python train.py --norm_place="pre" --positions="rope" --rope_fraction=1.0 --parallel_block=false --init_std_qkv=0.0219 --optimizer="muon_variant" --lr_mult_o=1.5 --lr_head=0.0072 --final_lr_fraction=0.05 --max_steps=12288 --dataset="wikipedia_en"
Each number is 500 + 25 x the weight over its row's rms, rounded and kept within 0 to 999. Layers, rows and columns count from 0. Numbers have three digits each. The size before them is the row's rms in percent of the matrix's.

# layer 4 attention value, 320x320, rms 0.152, rows 71-91, columns 0-159
108:488491505515515492524510511539487477478492471513547475517506504533547475481529489522504498481468533515449512485554509523521485486514483486554517486465527486488509476500491478493535536475509474539456540475477514521450494503460474517449515503499489498510552512518479468511483498523508510494495505477480470422499513497504507493516503489488550464491495499498504476466514539493497525504507497551469506507487471486503521488502479539552469474461515512511475482529540501507476525475549526
102:540522479512508451508456537503517461502506505498531510517522520535524496516487500536476540478459465468545498479513475508508454475475469509493515551542529464486487507481466547511479501531494487507482538515486476513552506483520543499469487546501521487509535517480542508496506473509503475504539522505479455508530476485486551519471486524463496508518529510469478456485482533497471500511517488518446522500504488494510500553514459518508471546513476486530505495480517483487490492487530498
104:493469478494466507439493525515520465465469513527495535552531556503518567512474465507500561511515468518512490532486502469499488503500477506515486445506480520501482479497497506519538519469493472504534491507530516495514509512454452520573494521500479495535516503510532487491497545480488486476481500522561511491546466477507490488501506492506513529502476483540551533464446508517506477508536522451524504513484511486484458496501532494478495501498480493501488532505486482494452520497482491
104:511486489486518495501530487536481508513491478524451494513529549488487521480485479495526517478518486483519458472481504512512486552559516498473521467519460487498531489489471519452502470465508517518520506493488486490545510528543492474503497482515539501550508506528467474513495509516539495461501521497511474481473521456473526478471514543491440516510488484455514521528503474535498518488501520451501485519497461494503498486465499529502519469487489468525511484521525493520488502435500555
100:528484471504495547488498505551537508497473529481468493522512491505548472487489490505500493461543493502460481442503541476509513507529496478496504492522509447505565482490481521543516533465477509502517482509478477506488478514505465495501490517527501466555511509485507428522490470490502483482456516474460513510585530561525504461532524498517492463483482465476526495543490523532521483489529454505512466478473461471519509517455472506494497459453516545504498521512520510543478450495511484
105:523472504509504480488521525465502524530549485523490510515515489484496477526456512539511491471504517532482479516516475457475520487494510514487546527504508487494562525513489519505509501442502496518505526493462451514510483502485584491500529490472530492468476480525536464439493437468448462527545511480478510504522495484526511491520473481519471510494449542503467449544514482482465517511491455508510495470479518462482483505516450482484479522490501491523492473487512473483491509518517482
103:468517524467497566441533497483500524478472537516521498521466509482466513523500510456544559481484509477516529523493499460451513495479516502465531515502535509502525514485540492488498498477490483498483516482475508522493496521497474515494503517456454533522483499519500503510480527487511472484451469532490470505492491492516538463534472513480489474476481508472499486506508525515521463536503499530576554535492484505489503508519477524515459531520487488496496525536541516533549494528512484
105:530523503526504533482489479508480470459501520496507462525478453476524517520512495453478552508512515497504487504472466483494492454517515438500477523448508538529476488503491515552481468534525474491510512516506521518506444486490540530497509503491525510507445511523493467516497535500490488491501484475550475552515499507489493480453499511527429470506471505520496504460517547492460521540460463528514472507454532512510497519494476528485459512494532477500501510468500468513474524483516499
103:535499498517506521500521514515507470507474485508518472493481492486477547477531522475468487521515477480467465518478461515534493441476511490501522502480524543463527493486500504467525506456523484531506442464538491503513507508518489497469449577482484510538522493507484550512478490478519500487498532505547515505459513542509484517506478483512500538480459507525485489489487489524497515473518503492499505532497476494494531489496503514497501476510509497513504499480522478461483509482523520
107:496454469506505486510545533518516495492505431487466466480480491443495530524464475553507501487512456492499512527493492532521464489476479546517497502490509508521502532493494467549487507472532542511429496497477500485475493480493482514512513505508505489500513467503480514534516495485491541458531478485469473500487465553501495496468490499493487486479480451578528458473528514514485506497481421560481476526469490506491498505473501544504500480521471439474481486536517486433496515489509462
101:468495499504503532495484531522456503527503513485545488506508514505504483512538477484525517448513486515506463501450534510532491481519519490506482537470511511458500501489532535477532513497500475493532518514468523521495559516493451484525470519515530510476459574531478470471528500527515503515466457521510499472516495544507505501504517557521493498504524523510526520475537530497489486533491499528503491522458487502498493451553497455458503509526477474462493499454501495507480537473431477
103:462526481517516523524457441508500511529538454516477504519503519460533511507510459486493483461438524509516496499530514480471510455511517483486517479504511506521485452504509475519530490510457548497534520539492480510506498546501516494458539483513504509504462508481532493495541489499520449476532482508504483526523511505504480524519463520511504519475462518479465509527498499464504489523489472478541477523523501524536496512508463495526537502472514496537491508497491439480479475479475506
103:501512462491474546482442522495504498474479559475507497475497532500494464487490503469498531439513516515519503518475515488492520440539513471512532530483458484531467491518534482479508497533494490506488483533483481513497496514507479503510498504467473454513456454504506518498496508466526482515514509520479529495524503506526495522504513439473535500510491467535516467504502504479506542468464479504507484512540519519480481486466518504526498535517489542518505456469505514524452483508481516
113:472468454469515481481440520499515492500486484525545476483483475506537521507502512487500465499511517470459517516513516498474486539471517500489517496523490515503521531476478516498537514490512483509470517550537491470435489526561473501493504523562499475479438469487488549508485517507521510478502504440484519452503488481482518517490459570501514501525465489513506514510474523479489500461490434510491517508503540478465484479502488531491497512537495466525482527479459514521443491446495536
102:494503532454484473478518560501483486468494542459498507498489502483508525506477467529535449539569513473522533492517504514491515539515542515493522507475511512486513474517507488485497490515477485499516547472479493458535480495534546507505492512525479542456556486507505502500494503529489449490514502504486533505507510531483534479463527498507494523497508452480481508494479582459520489493503497470482524523483501472502514513506499545517525511517492518495496504489488493498490504517494487
107:512484556490465531504524515461518486494551510529530489495517489497543522467505520454480533475516462477468507558489522492531479495514496515511445510535499499486481475518503478550509512467526521546516490505520495507488510485523527519527533526533518497459495530517467479519528425520462525462501488488503484480461467526491538502500494525525529502471535465473530441511509504504492523497496500453527493504497492487499503487466464479510503525444469502478513492491489510507525472469523500
100:495502515459483503459527528495478467511479515508512488474477454540480486504489490533492481434490489478525560522482436543493524482548500513511482530480472512528514483479554485543489493471521494522504501511504508516474507532482485472489492533485553497548533502510510506489464496450494550505469476540481512545478494497493473539471502504510509505483468556477484496500442509513489513487501470524549521555518506469492512485483475464478541449542497483503480508483478445489529487501498533
097:498478508491498498479515501445497509491517496504482489536492503485502493511524476482465495515500507498537489526523478516524478479485507459460469454502485510516518501473492496475476500513489517542530525500462568566504503489506507496481456506522525491457483508542472515476524467504484510480513516493488499562497501535557468525504495468500503476533524489467471483500475496458501527522476513494484478505485453462487542532546495508499543465513527444520495496511530509478538487525477464
106:533486479543524515473505521512478517519438451488502496544458520494493477462467508513491484503450522509475473523486499490493485482492468493506540533529506481540521502502522486487493490501493507496497488551513475510521438488488508471517524518504522514474535506484488525514492522453480484508463469514474521465534481552459504510499492496522490535570473522547515488524471482527477493470517516494527462485483469455470489516507488501491527515455467500526496512512550503494488528482500498
096:450496523497505479515475511479528523503503522550513462503469503470489533509491534490503472542439486419491492486480524507509503457456507538517487479505517504499494461436466499532492512547507539447481497512502468502514461495550489468532523479486490522465495504449524468551470482525490467500503457503520512505547499494494502512474524479476469505487540518502459470491518488520486492471514516533457501524464450508463511472488508455474478547516499516445517498471501488512492457516503503
100:515516512501454531488473513496501502499540495508456553505543487489490495473467495519516488521508544508479516460499503488490519474450507525506525493490497464511483496526517481484512447499525528458470509444498518522528505479526463533509489528562516498520468474522493533497532523453507533506506511539454496522506536490452469448535477504490451479475503492477506503515414480493515496533517522519454472479506513483525538493497487465463538494505510474549510486517548452527505573478488465
# layer 4 attention output (transposed), 320x320, rms 0.21, rows 71-90, columns 0-159
096:515520502482501500505486490487504555553498523447474544508500473433458460453491494465492514499519460479533522516464501520464478495509559457455492492532499539504452509546545491482474466513509484499512523507483484490506505474531518484550512491503492477527508515509512506529488496519484506543545474530574482499513521494500488488487504494508473535473518518548539515464502481505518458481488509526525516517494475481513471476485501472480501545521501495521479499503462537517493497518481453
099:519476527566491473545484487474476494504519500521492470501525500528487462542450541530513479505507497501499503499502502473469506511510524474478513502490528507469517490456530448469491504499500464465476504522505494513482556499427524507522516487530500530488467513481509480492487483503493488510477508489495479472480528521502476515516550478518486483471495492490508493481540528495538455523466533490511503497488482517468503467506526513489544493476565483529521479501474522512554489502464499
095:515501471496518467504538547491484509476480486521509498470483470483513469486523468493493469505508473473488486481479516519521505502516501511489524566456478474521484547495475511506513524498533511468462472453515457499520479492520500491476475505514539506528499489505523496484509492509522496487503474447464497463471545502523491503534512472486512537529483509495484463518561490519543506509478497522496541477488453533496514533500496481552441475477465476518536468520514525491523484503502485
096:494490519474490502461468490488487471481521503526541504459506534492504527475497497551488492532491497528510495483528497515503466478500500538479508499477503525482447534492538473489502458532467491441517495526472523483500534474518509521477494499525504500462504521523525511482504536509486501525518491483498533501488508536528465500504527478498552511461540501489488513467493495489508503500520492515506496506469496485487517483528533496534468502512490526482587517481491522497508468530491493
097:478492491462540490556489506468447469460518514505516506496460503488478524495516516453533482528501499511501509600511486560487502482505503533484520526510490494473499519551539518470458517518538467521467521503490493465485488512524508534484504500471501512458460485493500554462480518521498485538570461514525480488461471486477520513455487467527475501505539488499483491473526505500459487484452511483482504501478550521514455495461493496488460519557535476475488466507502507487479545503495491
096:506502515516447509526502500473525445513492502497529471472495490553485519506535498475520520479508459508483487477512513527496491504482490482536482509489527484446476480486484531466535511545493496444502479454511552477501484512527447505472515507468508493501498517469528488528454549492543531489491582496493504485536529474500491508507549512500522505489464526498507511487517519486533491494477514460517529463524521474507465512459520494523481481535531518507450500524508537474511510532480511
097:518514477540487464551517489532474509499546494497484531512513517472516540485549464538468458517490499503509517492528538506523468502499519514574479466494431494532487587491467484514510520518506469541506488514525509446489523496518478538539527526507503517498502519501458480477525506509496519513515498465536507482524478502508570511514513467488484544532528502505474491475538448509497495470530507493454532469500518501487512478477559476509511503498437485551432522499468477482510489504502525
099:518483536543520465545533480523486531489516500493478537489475514478499476474491493483510443458486485448509476500498528510505504526552505500432501518538517471448532498513474503504502503511504459519486496474500494496498515534498508479509502494512472439452492446475475523446512473493491463516517507516464511486513522529473526483545509479515489501480514516501543532487464473460517500480513528487488479494531495505490564498489505419487538512520517498537563492505523525472507460494505516
092:497477520488520481511477464510479530499494514486507535518520498534561434499489484510527514516505504505507556520473498499466473520536490540475460519493497472547455471510503478473510497534458507450479559516531489494476482537469481495500490478523475512475470529508508461498515485490514498499500459453474511491564495485472518480515487495443496501495473481476481524492489498464527429504507510521530483485537487492486495494510512533532475528521503531483513481514462509536473502530498535
098:479544486465491533489539491457536515542483543528519522505487491507470503524531455474488497497506501508462504512506473468472508497536512476519497542469469517487499457499481499467531470495459484490530542536517495503496503491493499503520515497494493525507530543517527548513524495511525520541466452473509510519502511454490521503505521526504531471528473516437537477481492506490526515518492525449511481480552503528514521505493527505525479546480514549547570531502494521567509465511499521
093:489479506488492543538524460473503516481484498484479449510487483529503561466513489512474491521449526498475527522527515491500547503475480511488488456542493497482515526500469509498502468484492550501470538480528506517477498476468542499488495506471448507555504482458484506532462479481511489468536473503493499562515529445480484518489464485477473516517480446484496505511499492495520507527506514482521531465491493514493513496458486528501530499482505524525512476539452511481520521523535496
097:537489498509497509476547525509449465476464513477529466526508515533497452478481497511500553496509495507468501539503502483497510549529503510459480493492521460442456527538551495476459521493515489483493446510496495500522519507479511525501493478491546478499490520528483513513490502494472524534502484502462490507498480507474515497532518507483496453529588493554532515510552501518497514488511501490473464485493477484502501507532549538484500506500523487491497494485491495490504535527503469
096:535533516503582473510528474489492482518502455511494526511472488524519499495515533506518443531471490499484475512494530524507484518487526528475515481444507518489528524510471541491476518506548529521495486516498469506495483504533484484470523492519531548484514511531497508498507502519509527518499490482517507509511491521473545512536518534547498524511487517476522541529533492508433493516520544466506520495483515465494510532489459510480511468459527492455498524534456513449508499452511485
099:490527559528466472461548464487476501502518494531446505522480506509466462526477516520530525481497497489539524472500498524497444471488519536496447526487533481495514473516522529529450499460491479485497539524477489523527493464459474478502484465499530500538513529506523471517502480501451487498533480525532481518483531493490501480510510490495504477499474467434490484506488512509536491527534522471480516513485468495474496480528496498472491514487540550496547478532486465457536514484495462
095:484510501488501485506462477537527530548499466535501483461486501515472498476500533485462497502463517492531487467452491487532509484503475470479446446536500515500502500506504512533475496495518486512510484523528471484504528445519474509489477505498490479468466518481531445495494472526560524501522477479484502467509530514470479464465485500539499504476539490532462527493517471538459493507507530516497507499501503567560539494460506492475492479474489497470528536470487516494507455475471504
103:485523506535483434514518483504514528532493538484450494481486520449469496491509511487524440506455536503551477464513461508489479500483524465480526497437511476527523484521481509484469454529494485456469485556512471430501456522496488454493449473502497468498476481480514503497475533495511496499475451515483492532552498504507456521494436479492480473499469506522501538483515496525497554520482486517472537495508517542532474506466489473505510480512496471494491520502504511508465545511444505
099:516481465508491503509513515512494518463500499490512501497484521488498499492513534519505543517540478503493504486527534517523478522484494488513502492489472481507489512486458465439506550516461490520518482504493516501531495460513525533517510475503472499498509509510508553482525522575495503496471556490534526496477503486508457514499518527506474502524514460510541522492540443502482493517521535504478518494512468531496516541528548546547474540489522524516527537497544530522519448525531465
087:476500478480542501498497493556465522501456488491514475488510450537500511470485506497502526483487476488486526493516544523465523515534488545533531538482524501470510496492488494483545476488502474486477499527551486462489506521515475503539530510472525513564529486492483529503458513527469505510503504535505528501479517498495517469489539526503473515456520519516509496445469514515513508521519522483512489473519534585498482465473467480517489534507532542473457497477463529537503512504507526
098:500465500454557515548473481450444458432515483516505491510530511490482547528496499469462530530545463479513517501543493545521493551519510507478479503480515471495448477514454478519589481480553527521492482495509495503472547544509486530503483502521487466537468486515504522509522505514513483531487498480501502548509470473526493506499530477482513506471495497498524488502541528466544473508480487514486503507489491520488521489503523496507510496533526537495534536552467475494487504495489511
093:471495479497535505485495540499511484521499522455506554475543499521539446495526469499489517476505502511524509479505492532496487500520510487495531481502478483497513517508508502532508491465475513524524502477484516533492507487464483492500485509504475471514480497545491462441524526499500520564483519538483464504477515469494498481484439494493514468467515461506482516484483469521482537510481465471511511500497577522504495502509529499482501488487526496558459505484500522481515538487493486